Weights of a small GPT-style language model, trained from scratch on English Wikipedia: a variant of Muon for these matrices, 6053 steps.
Each number is 500 + 25 x the weight over the matrix's rms, rounded and kept within 0 to 999. Layers, rows and columns count from 0. Numbers have three digits each.

# down: layer 5 MLP down (transposed), 1024x448, rms 0.165, rows 972-1011, columns 0-111
# gate: layer 5 MLP gate, 1024x448, rms 0.135, rows 973-1012, columns 0-111
# up: layer 5 MLP up, 1024x448, rms 0.141, rows 973-1012, columns 0-111
down972:510499508493508473540483490491503507477515469501496518503502543482533487483496502498481508472519520516477469501564505487492527527487477514484494505510510495555506517507366515488498492529474496477440492563536501509482521529508498488461513486483490469531503515492515489493484503518461508509529508501506494487503510471456530461510479503530
gate973:549510514467495552471516496464539485510485507496515474488492499480510492511457496513519541484488449474491481478509506507540511473485497508546484492537506520509471486494482486499498477461511505470501491489462560452446511507485479511485497494474445474467505495473487519482521506437503504471512481496531457483525452494471457524478537496481
up973:534527516526503525520496513510510525498493457515512466519477512505515512486508460517514516469458503501507500490505525507469490468526503501502456502519447487532490473506505524506480510478512467516497510504489500494454501519509495495461510522488500468561506485535483484534490500491490496485517511509461471550458516510472503514484442530490
down973:529514515518496466528514510500476511458504471494529514524439530513502544514503499472492469518489526485486455527507492529501511505506552497548530532565479507480496501532538458502510478492490535461495477452521516529505538498447498460471494489541512510504544534470513475535532522504527477456502503526472498479504511538526454484477484512529
gate974:482504491515477493540519531496493478472530529492472469512477517520482513505505470500503497491513490503516514487523532487496514514523521518544507514469499520510473495481499474526494495516464499535453539529497500484491534499487487548466488494478563493506488467532523504529507495534526474472535482456522504519501542503538475535480488493505
up974:485499485528484515443470517462498474491506466514508518492459510519510477510559522520523491510498495465549495502498510514514478534501504516482490490497505477514513504509537506537497466439438495522507545497503569508464482521489508516508523484521522476488480505466506470539479494502498498507493517520480509508534503499486526456501481501532
down974:494534484531492488519510517536487507529457493524544544522500501468497512478507500520514501509531518514498488482508481494491470460484467493474524480509501510481516496500562488499493509511494516512486504473477480497486503489454508485501468457501484524511513513520543502514495473515505540505498486480480491490527472496435544486476481526501
gate975:511523470493512492504522493550523524485523535513510519499547501496503494493501508517469553468506487477487523484497534523485533505505512528469448435461506508502519558499478529474470466479523433525491479512474513516498475455453488520440523505466542512498467491486502514506490546511547529507534510472504508515479508481514478499456487490508
up975:516485486449505480499503494471476479507464450499522498530504499536470479507489512503509550460481512525490468499540556476504546521511466463487462473534495530503493500499476499507492527497525485489477507517449547510481512505486519463483535451512496515495537547538514501529526540467458490519488552517541517499518503522508519504530517487483
down975:503525513454497511465546515447482491486460497489546489500446457512464480482515443486543518527529506471480499499517492540530492492460468508516481495496494481542535496466515499504480491447460473477464526495508489492524503485525488477527545471481454475466493506543534461470516522500482460467495514537498499487502490504523483525516459497504
gate976:476493535478482463542483437535465502508539490560497502475481536513516508501491465505487495522467478515515531439512516504471524546468495462446499505537493494536532476528498521502482501487540496456497510510553485493472492499511494517488486529502475527510507508488541544490489515524492491495526455488493513490537520498490517482492492464523
up976:479495486500496473551508566486488515468487513505526507459487497495527501525536546508499504527511527490508504498505513529487539489496443532507496506483536503494540530519549471503471497481479462516471463494503517543538527472472465511550456481510457469446494543493562495462508521474486500469510460485495546490461506541507491500513516500502
down976:552456498482530486528540498487481516544503508471498544494540519479521540521486513518501509462506476497524496528480464517442500441466480553488472511490562506474492454512551493482492536516479476499488484522495522529544509535536505481512500506477546506499520542464488547496518487490489533519461513526539488526506508471483478516465485546524
gate977:494485482525428439485483500470500521501522486496486510481507542507519446510463487519489498525517540525510556508518480538487486470495529477496489452544520453483472551563469452485520479478460507527506494480522471588479459509547519487495505533489538499521504480532486485504505531508506542488508471467511487481522500497494515514542531487475
up977:488489510520522471492520493489516476473481530511516522492500497486454447501485523484508483561455462504550510479510495504496500478494490486498518544516504455463512530563458490529479445544454533494507577524514493499502482498461482490455466477503550529509491482455503474492494519501520464488531498479491526437518513476499522530507497472456
down977:469516475503477483508473475459562492491496518490485535529461457545483485466545516485466495493521489518519476458497462513498515524538478470444491520549471473454474524504498456510518462508530516516512477515502505469465495485512493476497478440504510543484491478527446467495480505517479479498517478523485545512496502530464498509495507499543
gate978:449468516466472508522523514460476518493469474560543544471518502522463538478492481483503467534527490487497493468481546494507526459523511515477469511502542539511456527488508494501510535453486527512490483519499452467511497473462540483501474515442448478535501518499496532526473520518515545487501486502529498505497484458503510467487521511515
up978:492509525508521503547548467516476477475531498489538443529484482513499534532446541482462500456494452500505496504513464511512471526504491491491486479525540499526499467510452549535439527523493520514522503493520550519473476487503484507509483468518482510481491524477506462453515467495519480497540510502470506496473516509530498476488509543524
down978:465481519517539494478481491472508455506525461470504542513461476511470539489503506503525520489488494496476497466490506466489504475502482474501525548492509489476477529508486493529560454520470496536506537534504514509529538511511508499498533507505514504505521505489506474497505498523434495525519488487507486472512491490472545509503490518470
gate979:497469497487527536494492453537504499462500517509542504519552468450502492483513501518476444503506492529506510481544495480508494517512513511521528478483466478492532535469525535453494507480490513486521535521505491492503549499504496530493512505444496484465498508472438514537474504539486470460482524526507495517502468489448519487431446480526
up979:441529506488510451480467513492491498519475532511510495520479494479503445507469505474498511470506504529512508504500478500493499492502492476493481476525480508514506538495530472520471503463476515562496477518487482535471500501504489497500540492519467505514442513501475509453466511501483544508513504476530459499512453540471532499458525512476
down979:504482474498489501498500484509482489519505494462518494492474497502521484509571503468512484498449544557535494531491502511485521468461528500543508515504500497516484490441607490511488507485498479552494527517533530487469518501501494480487512485462480493488501489484498553482476495488497549415465521474506471508506484513513530519501494501496
gate980:457489495497533443478499504515517492509553505461518497469465494492537523458516473479504502489479506513483511469512484508500499522484454501532522482487493521511485493526531514527452459487501437548536411498496528512499471525471499492528503510508515499469453522487540494504525513501491528505508540438507495505462539496494507539526528501508
up980:549465550548521477494495504515493484529466457517487546512528465492462521463493488483501504476444492495508490462491526496455540490519456478499496488502480554512516486508516478460472490503511543497452483537470497508528481528481469452490469497507485476474495474516495512465518498525473492503452549492509461502548460497506507505492487487500
down980:538494472526537511476492480510501489488468510478547485474553501555487494469509529481525499513479491500503461517475484509518498525515484507462513507497511460530500476480504538506495500544465518484449501461488521486552524528540488512474505481506517474510528493505496487483477524505494496509448509507486493509540511488522496507529523476495
gate981:485498499521499477485512492477509483481468490461520478481461493506485465516545492484501474488459494468494494474497496507496493496549519499534501502516531533472531549497539465527491454442496500488493472486475510510485525482506511507490483498470498535473535507489504479475499511510494512518513493515542499512504486510553518463513494512509
up981:545416483475553508494466508496515482504528500483480480497500500512494500508498489509450531506485500506488468470488520473501519492479503548498544488516532500462502510518567491514462518486505521502540519518455487528553483500475513513480505497516480512508514507522525491505528477485505503465555476528519523483469487515480502476524486539511
down981:489540502505473509479487473483491504496522523496517454528528489489541528507540537508511571490507468481508489475488532487526529506480514463457508509512468504519495452483486475516490494555504515538470520526517526522524503478466485483526501499506509457519483438471518486501514509505485490491505460474458529477508465488497518529501460511500
gate982:515491505549492469534515507525472521495493486467513482494511491531506482441469513508512519478487490464498504468524447478490456452487478513445475475527513479497522504535457507534499517490489459506472521548510497515445450475541520546553496504480459513523504517511463482519501541499524506499569464534501485508535551474515496485523511483470
up982:478499471516470517493468507451494475467551485487443497500553494440527527507482498480512527471491526500525501526542519512451504505509455501466481449459497514470508530486435554465509505509523527546498539468500489541526506528481501487481503518496515508512474496477516501520464513512457525536476507490504493529501495544508512471498551482489
down982:494469477496469522464523502460527489497535490525529481493516521470470548472526482458504505480513501516492509499523490498496505504521489538433479501468555462476494509538483463529534488501498496495467550522524529541514517473493507451474541509483514509481536455479548515486504492518431488469495497495465474526503490498489527481560459482533
gate983:497495481495512521490453546504497490524510524482521528496496510514517485480510490543489479448530542531494521510530440529488497500490504469493470479520481542425547503475503510498510526492487502442535483482484502465537536509522509485514484520497485513504497505533517483491498517518498503515526530514520518511506493467510481481496517541502
up983:540549517530504485531500481439523470529515454490488503498501494521482494527448520523526452536515503486446518557478550549547502470454497567477547534525515511539487541545470503544501490476428474539487485482503512518488548492527503479491552537484484477483505478463503482568536499460543507489497488491489517455499516480509511485491462497459
down983:468522490506517519539542485517453505509466551483472500480485504537451477562477480515528517518440469490498541533528496512519495541501530505500515516509512506570548491485452474476571461486510490560485475480506543438482530497546485539467513492514519469521493494528490478539533505472495463500477500503512507475507548527525562508527504445445
gate984:465453483523492481501527509504495527511521495488519526498509509494544514546468516504502531547490489517491534495523448454477496514509463489485468481529439527483493477543504493505501501472541495499503518483488518500496513493516513508492505510524479479507495544448483517472493490507484524474507524500500496529511535503555518521480475525507
up984:499479472469534472463529509507491479518477495503495504477468484466487512503449507494502499541494504491487436486473505525499489517475528477474475453493522482515535525564494452476513529519494493481507500502525513494498545493491521515490481529514491534566476484476471469546476476521511525524520494498476512466494513549481475496489556467525
down984:497490548434490511532461477485516486513545531462466480488512504475487490489501517512491467500494505493527502497534512478479462503521478520538525480481491486472506505456474513517455549523488482491500524485498470503511463526533526511496475488489497459504458475507483489517515471487491461492525495515509564533482501530462517511527499497516
gate985:480519481491506509493464505489497533488500506479505529548472514502534507489518498520507517485520491519507541519510547496481511524506469533526487496500482527553547528478509509513501487489560532534539497485460502498517527524509451492481512472505488514527489479501476529476482525521510446519570489499500485492472561542461510548506473484548
up985:529539524522551508523486495507478497502465495448493418498467481500525455486499538459510496478458462477504518473552543502506522497505500458523569463468507513456543541511562540492526542512517486487509473501488523519506476446521464483485558522496463486515546500483528497518480526488497451520515565537483524521459540529503528507491465493482
down985:515518495489484521508540529500496493492501531497469438485465482503498473461435492501489479467497497508505482511466491487496507496484512514480543481529494567513494524529512536487483505484501478485537514476538502489483452512495493493506526470519528591481539514511522538491469480515538496516522546489504501526462488536526492478526477509448
gate986:523478509511476524509506475539497466473516474525481507489508480493489535470520495468492466480505493547506583523475503490492556520502459504494538470475502498477440519503515518511487497488504471520486466513446511515449506516488523516512521505490538541529516502530529507549515530496490495522510552500549527496499534509508514504535535521487
up986:484535457483470508460489526500457531538540501503484542533547495496473524535466517538487454492490529449491489497496504480485473484496515486477500523497467494545525454522517483466476505482492468468502482539480484506566490479491504499472481561529511515508512521504497477550473504504483469442496497492480459502482536507517518529492534480490
down986:499478511531520509497559463495508516539508517490466493483517520533469496537494528494496435522462528519511523525506500478505512507491516463560490487509477463489486459543546480521447516476462478493504493495521488512519502497498510531569526519519537485501461483505570514536570499502506483537491480554484490503476544474515557502472489481523
gate987:516530494521451476502465497483483510519535500513486483483472487501501459502480511528512518529490524519520505482499516467508515474475508521484504516511469462476453514481505530482490489476492482513552501482503496479542500505487511488482455491474499534502517484513514517497512527444511506470513494490487488498465495521514538511511498484520
up987:497465501499509500519478464505488474460485490502500499493495482494517517501543502502493484488487520499498428485470476499482493505501505496495487559543486523493471462516507532498484489486513536506490523469478481496492530538482509485517532509536519501496496484502477505538523493524529471510497524500536485486516518481499542469461488490476
down987:518531479525498465495509505490477464505540517469507519495547510480479493489497497509516510463507495503481522493502546473539493495500481499488496535497450506462471533494558469525482510533480497512484492496508523477485502460522520497493465508492493479544519459524478544539483514513496517524540520500534483497499528484494488566518498520520
gate988:497509485502495506518521529535510472533478528497510454489491524505531529550505508533477494484515488509489521483499460513449530481464501514512492493473518501508486503468527533542513479516497492494557520474452465486507469555517455475511498506504450512497511549508478507525531515523517551452458556481481515497478480488508517534490495496510
up988:548510488528484471476516487502494509474543536520495501485505512508482488473509489480496514519521515518512462528485486480531490454525480500490482553510441483525477491521534532501483453520512519466544503469497492500524498494516499488522466501496500520482478545495518469536497503494514518517480520481484478515528507483522505506504511541470
down988:464495510523463482512520503547475518480490468468546513465484512533513483512510544478523477490475509501517493487483524538429460458492475500499487477489496518538503492508515503515520553473516494502491468495507500504501485520500558531466517505501502491489483543465512492500524479544511493501505469523498506460489473445462515493526517472530
gate989:533466517462468474485498497505486555536468514475498522509506506539491519494513530479490507507516495514476488506502511523520474481475506492472519499509510456504498482514513523514507507507493511527473498588543486499525485484478516463506523486476476500464459530481507508500472475502472489518511527508489458566490526495538519543496491461497
up989:522481461488527492517464532478542471538490474496552507514440476495531528496495534502495499468484451520476538485541507516498526548483503470534489499518520482529481471497494498482496525504504513488509464550434484507503497497497516492474550473529505506475506542449509485506477516503546492509468505490485488488460463487522490511532522517526
down989:553500506495509477458480521494530515526550521476472491494476435522487513492511497517502523479500495491522507499528516516501529491504545475494478523485498499498524480432523504484481466486522482487489538578474472496524465499505528472494477475453506498473504481531516521523553461527535475514491477498501495505522457473496472514497488514492
gate990:538525466494509495500547536509500498497481504514475482467508446500484484519507470536478505513498446519504516467471508531503470466502509473500497480486478510505489538547547516503486542511555523520536524498506507466484472511517496541491544477468473487495487517477521550525518488502497489497490520477476510494537454520474525506472437505484
up990:495505471500468539503521451492480445476495526453522530487483459502530484545476465504492536515479471500498488470495458471529475474532505517538478484526543447460506521523494516516526501496479514515499484471507520535508501462528472500470508510497495497530504513441509507497482443511495511507497502522520552447462523445516524549520517507495
down990:471526486475514504476517437481534467486521489500506509526484524510491537476487467502494516501494514535533539513498512510512511514484466502516491462521502499497502501527463521513495497503526492502526514498458498528482504539509504538511512540485542510481507486558503512458460509492464454489517515462507532467529483518476495523493481492467
gate991:515474529492558487469486497440503492519461456490526508499484475514445469496483467485478547527544485471546533477481500489503515504533472492537497533501470480492470458452550454519557476464512537514493498509508521508495473485488535534476512466497489479520459490475521531463497487508479503495487511554471498461469543457497493513459503492491
up991:493522526500534555501563472513468491493532508466489516503471518470494543483502513536512479540502487466490490496475480521483491459496495526522484473523473467499467511543519492557495525535516479542533540484496520521504469478503496510467447489493541520504543496470488511564500477486477503441519512525490499520480512503548524524534468477486
down991:506513483538528429502529517498470492505518520479516497499482533485496503506526504512518513494519553546499509461490487540421506490547447533516454518488487496476497507520504502507506511470533453546488466492489486512489524465473479472514483481519482493489530520503486490513471520458453488504518522512557509505503507519436458510493518517493
gate992:503513478517500516528555507539494520509489491470489493465481522497496439488504489509531518564497492489522497483502517492504565501492508482529506494497543522496526523504513515484521497471519438510533540492454487481543558491494528496492534506533486521502478496465504511529570514545489515474544465467505506536484530535525528489516513492510
up992:505477496534540496501519498467518499486516442508446500458504499513475508483486460517510524488493548524496529520527478502481508457487507479546488499541469519496467503485531468492474492474501527484527494506476487499485536494539483465484544446474493489496507473500529511464479547527482502466513535461519463496497484508517507511503502481529
down992:483529542494478490496471450491488471445537494504566492495508528528510511525473497500520504490511544502485481492483497537441442517489513497503482477509480519538515522529527480531497503528523494530497474515522545471464462503509497527468454479501538504508545505514544495519532508474541505512534454481530460459501480508482452474506507492495
gate993:483543504521479480526491514568475492463487472488492490518504547507548513512546486531500482495524487459554533504522480506507506499534541468474474490515451416460504483470507516474492529470504509470532517526551509504488495487468506463539448528494510489521518477525522482542520526468509462496476520510520506484512492458491436462488529447473
up993:527494432442476512470492467490566530534495518510521498494472498502488535472474439520492511496492480469461499540523484540497508543487520484522479540499459536513481531464539514511501524484501485513529475493499456543480460470507511483475504490528526512480484503524492509475498494470492486476489476458492531521491509465523501503501521480519
down993:520512495509531506482509483509518515514492480506507493497533479464502477478451476498474512515480496508484455530503536508500471549494511471498520485497513500552505471491503493493513486492516483483494502513456498513476480518471498510489522509495510469474513523524488504479460538483506481472503536467507496489556476506513513508488506500510
gate994:476526494516511557547483478514508477537500506533503488445509532507471538521562483488489514480509469537552439496485482517437514477516530509540437480475478544510489545565528455491510532504508455470474482548489484487537535501499473502459517509529493508498557524441479516524528495509515530487546553476464502466529509502453474518490494510483
up994:532466479483437492466492507523531511522495500520491473515525542531453483509507544533545539462504480486492495505508491488525514478490496506453500547474502554498522529535523490506510492533498455517542545509507519491532522521545529500489571478489469491531433493576503497497471497487517481491505522545509495456532506507521455516481476526520
down994:517525535492532521539454518475508532481502482522527536511539476486518508522470488475504450466496544503480473473529487498487500500485467515515496486521529486526488451475537497509444517492505527524487493513504495489505456491475503498557471545493552493486463524503502484505475452503451515488496466467502500490532466506484512524481494549520
gate995:531478542526528510508477502482466492497494520523512524457452517537555504505461458478458513519519498533477499520492480528486489461519514559512509507512519495536521531529493494532492519511520506542477526480536493483490521511526520518493482492487567553502506502518476482492466495438480521498553515526494512516492526478508505532509457514490
up995:514518475486460501478476508526545479505487463495443511512498513465491520498517516499504504520485496509504522479527496509488551519504522517527528469469518512474456438495528456489529483499487478517520522512479491476533519512463497522501488504491486505484522510503562534550520573526500518530443457489470527529497524509559489478512493520534
down995:486498479490540487456501480546485476506516506462492494509491496549504498509547533476486502442460527524476513488520505485437541500488525535490473455485511514482539504491580509530515497480478506478485472491501478529488512540512454520503533498531551452483451501509522498517538476501518476451488487492481529519470481516514514537510521504499
gate996:513510473506491483488443494515495487512508528479508468424477453509479513504514501493466505490553493502521483543487519469484465465529515517494458499532473471485485554517570507553532483492469495546548496504474544496499516518504532529471479490475468510510591493512501506507492527532481540434492484524499512491478493481513520552518497501495
up996:513504497472472544502494508484473519467511517448557515492494501510535541486447489465516543501445457551527535517474538513483502500495506540494503464473520520492501557513518490502506525480479495498482483471504520474507509536484485494564503507453488519463490480531515559478507503519510490490480490494517488488490516518526487493476491475486
down996:538491487489501513474498502500526479467473489473474535479508518469511479529510472492480493480500501534494544473536483481506509524512470513519497474440493512460510501494511497497483511492485520512507463507478486539470527465431504525509502526536513468470505502512464501492545476532524490517532466502479496498512504510471513507494497499502
gate997:486540496483535527473471540519515533508574494486525488535479470478525481513481519499516449514528501497455489465497501546480468502483450475504513513461485504478487493499553477485521505523522486512500514511447522511441522488513510474467511498512460466486488511494484465545500483491478473520508496521523482488475488498482499520506478518485
up997:468542478500515511529538496489517505462532490490476505551446531482534513494544493477494505491481495490510518513551503490463491498492534496488515479496474478447460496491499463477514478487485538485485503484512501504536482498496505540539522489505496493480517488503527505504492460501476524526543485478488506516488538488532504527485498559523
down997:525569516519484489500493457444462495497466483487489486478470505475541480510497479496492466541494482479487503472506500496443470502488518526525487494530469524512491489503543539482490457505520493464501444481516507498457522498484458483467506508531483580479490509504503522432455497534532474517460477501463542550505509512478513526550477513514
gate998:493533528514462513471478510478452507493502513499507523472517496499484538506535524519510502470478538477529523478510516466503485561501520482497519513506459484469491511547570519520518478504502498525502461542482522509516542478532478476469514497480450500520529464533473487500503528498528507497531458511572496479525548438491525492489497510457
up998:514538481556495481498550468470549503466519507495488528498475475543478454517475492511483486473542483458515472536496529505468501518536491562473493511495460533546464520509466549500575459493454510475449449515501491494498456502507468532473478496524488489471474569529486535485497512484532578521485469501545467484518490523489499504484505504515
down998:504520500492481507522504533457558497468462512516498490496495517527503449531498457543529479477486529517488448508466519515488505497488524492469417469558526507472446498512536496479475445517492502525492464488469464518542503505523469503520495510502523517476468525529489525511474500473559552510539468424486462513487537510485470474532473497512
gate999:508534509436512515481453483469471490487504496453499463491466528458498530487457519510504537498505499489494523519462506468551509480531496511512474498475488459540495516520486506513521527515494505512521491491511503485526506541501485537537491484503499483512467490538494491500500486488550495523460560532519489481543504511471529479525450526495
up999:498509514495463533510513501508512504499466476509506531483486469509506523532493446487483505487477492520476519505505465495502531496521441510468477501557497488494460479496497497476511496518492511496508509476497485496455543481520487494507499531489458505496478473483513517499486487487456500495484547497486531489497503483545518490520530514496
down999:551470515530506464542478517503508490502522529525519513522488475539449479490522516478497529536510514496457525506500490499473503500498521508527501483524483496510482486518521495492532544498537553536474499512528499540470470478518498477471492472489538542504483501490472489466519463475488524501483472513485476492510515476507533481500507493446
gate1000:477537476504477466505531555504528469510440500508462486498496500489478541489498468505524513489503501501458483482514508505473541436509501501516479478519491455498497489472474525495529488493467517526508536483496470512485509484503489495555492495493487505499500533528512492502468502513507528482477504521508531528469483473488535528498517510538
up1000:496474480503505533510536468466521473493487480523501495496518502474516486529493438487490502538483484497524499492492516480476541509516460454524504499538494471505469536495540499529477511513465488529505501501468478518506490534499468522472511479490497476515501531534478519458469497476529502531501480493465500513499519437528502531497479516514
down1000:535465475499499481495472464503526537504494470511488498480486490491489484513463490513468493503503533481517489506533521517510506510507496524506510457530480493542536468506403469475509513530486522478490528518514475468540520473510449490499483491486474513509517509533494480470489504499506483467533468512475533471505492536523504552483493485478
gate1001:492513516505484533504482498529476504462507524500479490503509517536520493500503492485499454528457536512508472519530513537487501482458504488493514551497501512490466494547521479520484525469535538507517537460522517498497474487492530498497501485469518531486488494499487490483473483512527494539477472530515487503501487533478525472516506524517
up1001:482473500527490492496524480489503527516433521562470482478524532453500493501495495503500466515513511509523495466503534526503479507456481506482494484448478527508492472498499495563518519480509516476508509490489519502550516517469551518480453473500458487472469494481483492527482529515499517459503487495498464463515533485511497515518463477480
down1001:506548533518518563486500461510544502473478500537549472497499527546496557487505474525492499503486509478487522504479508481478475535458520476535457504545524515478461506515508500527489509493483505518501439480499437451536534505488526495474466488473489465483512503473495482508521521521502501509521498512477519448505531507478508473478496504503
gate1002:492447499536485503474470467462521519522508526512544479514467534488505512532478493479490517506531457441484507521506460474518536488485503538480557494515486466480509507489504486494504495458539520504495483530507556471476495482553504483544497527480489492531519502491505485480525534505521506496452522523487499520496507487531507484466534512486
up1002:515506477497510527528496515495467491551513519504526504522499515511491489505518480466535519486498534496488460500467497537508506500504535510542524449488516454541460488504479533510511496569528480479473499534504548491515491495446493529504528483502477475501455488489498509490472497494537519532512482482510529510451558545533470489472497499508
down1002:467507510498499496502521457495515498518525498521452504534545489544483477537512460434514515442518560475513531483512494434486518525483513486502482493510490481474491487541455503479489464528504477474448538481469495480473480499512502496504526531515467499512530522458477489554489507498519548472526460508517467514497443507499468485531502490534
gate1003:496459479483495491477488493505475538521482508492498501516523474497413492515476504456462522561470537521496528510565515478457526451496496553468477483476509496512511502502489483492498527480515516504483471490492492543535534533522482452476466482536514484467504481468464489469495473490513536492494511518493473490484534527498476521455499504514
up1003:479508470506469512517507489483515501442494477506489479469522481461501470485531499501488509479493458499479513477463473495475493507500528505486510482478483467445464513481493490533505536494510498480470505515488461474454496457467508501509503524549494512470510486508490478511491480466498503492526537541511478507521522506533466511504524501534
down1003:529480514515486513512502449468442474510520501489492520495520465482510523548544556490508509506513542536538519524475481489521499497481473504459486519476506496496498465507425474509457468480523495495477503485493496550535518480501483499535494488510508517548523459517489493504499524502538510476526510483471492529505465462535461527474525512452
gate1004:471499520518508508496499493515495504495506515504527494502550504514485501523503524481469504475506502521488500506466494520516487488469503465519482479469506518488533506491494497482472467515529437496510521560513541478480488479483490495515467523481506503518489524512504467520496483483502484473486484429511533480505469507527455507491465545494
up1004:490530473513528484505505497495485501491509525481497507507509491509511452534520573486494492507490527508529504503507473520541511505495524512463457550468485463516505488505458422496481515522511518522491541534521544491507494451549495480508484512487498460517500504466505480479469508507484478517502490513500509471491491517496463489504519526502
down1004:462516449471530481512524497510519519476507502527501480513508522487485522448526516487475502506504531503519471488519486499457478471523534511521550476438448482517494528478424528511514477544524486502503481505517529445509521468466522495499509512496523518501541520463495491461475535545502480491449491498541503491488481512471516515474504464513
gate1005:449504521516518488517456462514528483502522543508528507496501492534540528498477453488492486482491537466502532515504470484487495506529493522493478470474445495458514506479508538482531526522469497533542484492530510498513490496503528521537449504520506497462537541529427531490521510499467482532527453511517480534523512535516492498493511547478
up1005:553437517546477446512515483522472511520481436508526511514473494493500510511446514482525453534449486521502457506524510487493487502472498461524516513463525516500532516524470492502514540470503525493498507478513509504514516499509558531498476512470490468530517491484531477478491533468521503495510463534536514524562509472464497530536484480518
down1005:512473506527455451496492500520489522485507488510466548506452470507512485504491524505497483475504501481495501504517531445502473505451490519460554504475499471508487503499530468518510466503522453476492508492484487494482434517512522514470500513539493468528503456446512468502512472441498535508483462506495470469483543519440515486528489489453
gate1006:505511455499505475508463468512504543559521482491480473456473500497503476520512465503494497524464513535467495491537512469468529456470497498470500476497493533519516551500476500516539447519521420555483479541515480471493555499520467517496527512508543516497540480503463462503518460517462467504514500531469469520562488549490479480562485495457
up1006:480485468505451436482494492486463491500484506476469500500482470526491489514549490489459500545470515506446513526495491453492466515464489555545492480561500504526537519464469454517503516472499475571507495539451485467483562515503460544505517535486496498512495530452439529468466493526481477498455488520518515473527513487496482560505467499536
down1006:481530509529498501463487481499522461509535493502482469517571491517461460500523520500488497510515542469474511504564484489471489477486483511562577510484485515529512532479460530525501514474522496509507491511532510458498518492510516514466547507456474509520484481499465488476532443526494454482496507568502480502506477530484492540544501481495
gate1007:514503462538493495487516524493494508516491505484480474453500510506529501507497520501455509507518500498501547520441526505520522495444526519483473487503486492524510505489572505454530488478513487489472491556472504511500464465459494538531493491496467515518525481533519472526510480499552512539488520460500509488547471520491502526499516472442
up1007:495504477533471493499532502519480509473477484504533533487488507492476519498520499546492478479522510513493519512495519511508503508483496484446504451502495553493499513505517466518430512466498535465544521524510508504483492440459496509487493484441532525498486463518498486484531481498517507505532511488511507508549508496498504509510463519484
down1007:486468543482508524530507450485516472499534502510521537545503458529531507467464481482481507531492536504485525505496478527478522502515465517536521525525507484506463560509531556504491486490457540492494500449494499505506485529511498469452494507519531485510472512501493531461483496504514525508490484507480492496513522524513531494491502471514
gate1008:502516475471473458506500505521511515513489514477571439513460475500517486524477480516519496426535399502530532527517519469508480465486510502559463472502516500495487512501524514521492510499472465493480484515518489488516508494491495498502485485525532480507507497508518517516496530541505520467496494496525521468532492500510516454454493508473
up1008:506520496535480486489479551456493509503501468502526523535487521456482536483514460566492459478483486480518514493501483504499529501536535434505509481514454527456507488528541528510477520472475513519525518526504480469489519486501471521507501503488487491497512492501452454455509503462485547512484519427543532521496507471497496504499488486486
down1008:524508501553471518554470492472537495472501501466497459516510492452531517473506458535515515456531512513485469509542496511510528513493536493554474496472490515529481507507543477487505493485511515470485507530502493541488495451494478491499461510529463495500472474510482491508522477509479477459511493481531497486495443464505524543520488486517
gate1009:458507503512525499541508522491522462479550490547483511524474514453509506502518458452509512508475523524489467472486496500545519501494494497481500442521494506487503484515503546470508482485502473559544477521536529486515516469517471544487492454525471458463475527510468541471469521502513489536470451501497520499517484536453482509504509482477
up1009:526506551466484501523513509479500516511512505448527525463503531473497508493481489531480513509499508484501468521517501502508503513521506492472497504546524476492496497502537482501498532542504534471474485498493485494493497488499481514515514497483508489496523507494524533492517548487493520445486518517530454520509541491448525494492507517469
down1009:483513449457490524495508482494513514519463525482511487487501500464481509481487483521474525529486495473489502496527504509508522495505478501477508512511501514490494468533547512496495518524469443504463542504475499491546530470462477456485548470442546501488496504554526530491486502486465456529526485486505440444495538480553460487486486497493
gate1010:510478496465459494473525520504471525518499463477519558518518427473481515545524486524473489476497495538500501480500500551490476435497467539526499504467461583529471519445517454507500485425507516467515501514482506509480492479545512524460521511554536510457521471500516499454519520512514507500499503486507478462518502463536449505519514530532
up1010:561480492514510499511474463494513499497491506531499501463496560509514484455460524453527516518481477512531472554509517496500505529517421513530486495520514521497503483524535524482512523525501487477508482539550521500521493524468548512550506518500492492518514479520491496561481513488513536521565525524520481450456483524476582466475481499518
down1010:470463450459475479508478518470492514477498560508473484530502497507508503464533526489499496478514487524522503494537464467501483526531492491511489479564490482500511495516446503495457497523486523520501476531527491519553511509482464511504490482497494466520442487437462448492490461468484486516486447538537469556479521511484549538462524482478
gate1011:508497475461463480527523490509443492510470512498496513519533509475503522514496421447482490525511499531500470519525495484474507490503492502497515491508480508504461526458479471514521458477487464478555526518486493449511497491560497469504542497522466510483528517526459511532534537471479504473474454467499456556504516525504530509518487484487
up1011:511505507523511466492491468474534497521496467519517514480536513533483497507476508556539530535489545508540494465550487490518486516501501501488454483502486512504515498475545527514504487492531513493458500478468493521490521458484529458513504495512490489482516498519508556465500486475458518479559525523517513472501460475504555525489519513511
down1011:497506512468441455469498531468515493504518516492485505500481481516497519495535481517451535484466467512478494441510471459485503445508528497500474495481469461494526506467544507475495493500447487448493543511509483492490493513518500524518504475481457491476517517517509517496526527488500519483502520521532510490465509503541501492478544494514
gate1012:497495547468495491477508454472492516487480470528482465525543473494467546503502543507485517488552459496484485484511517530467503539536435521501503495545500496506491505514530450553504503502518496501513523495486447507504539490519488510518512480485537520498488509520493507500487523514495492531508480501504504489511498498480507530546542500525
up1012:535495482489517494517461494516484456500486523467488490480470528524461530504506479477460470527481523438484513519528512484494503519522486450500493496537527524488523528493457503486495449500495514542498448511490509496522485526518499496471493534510518497530482493571521490483505529489459520514484503503490534495511523488516479484496557517518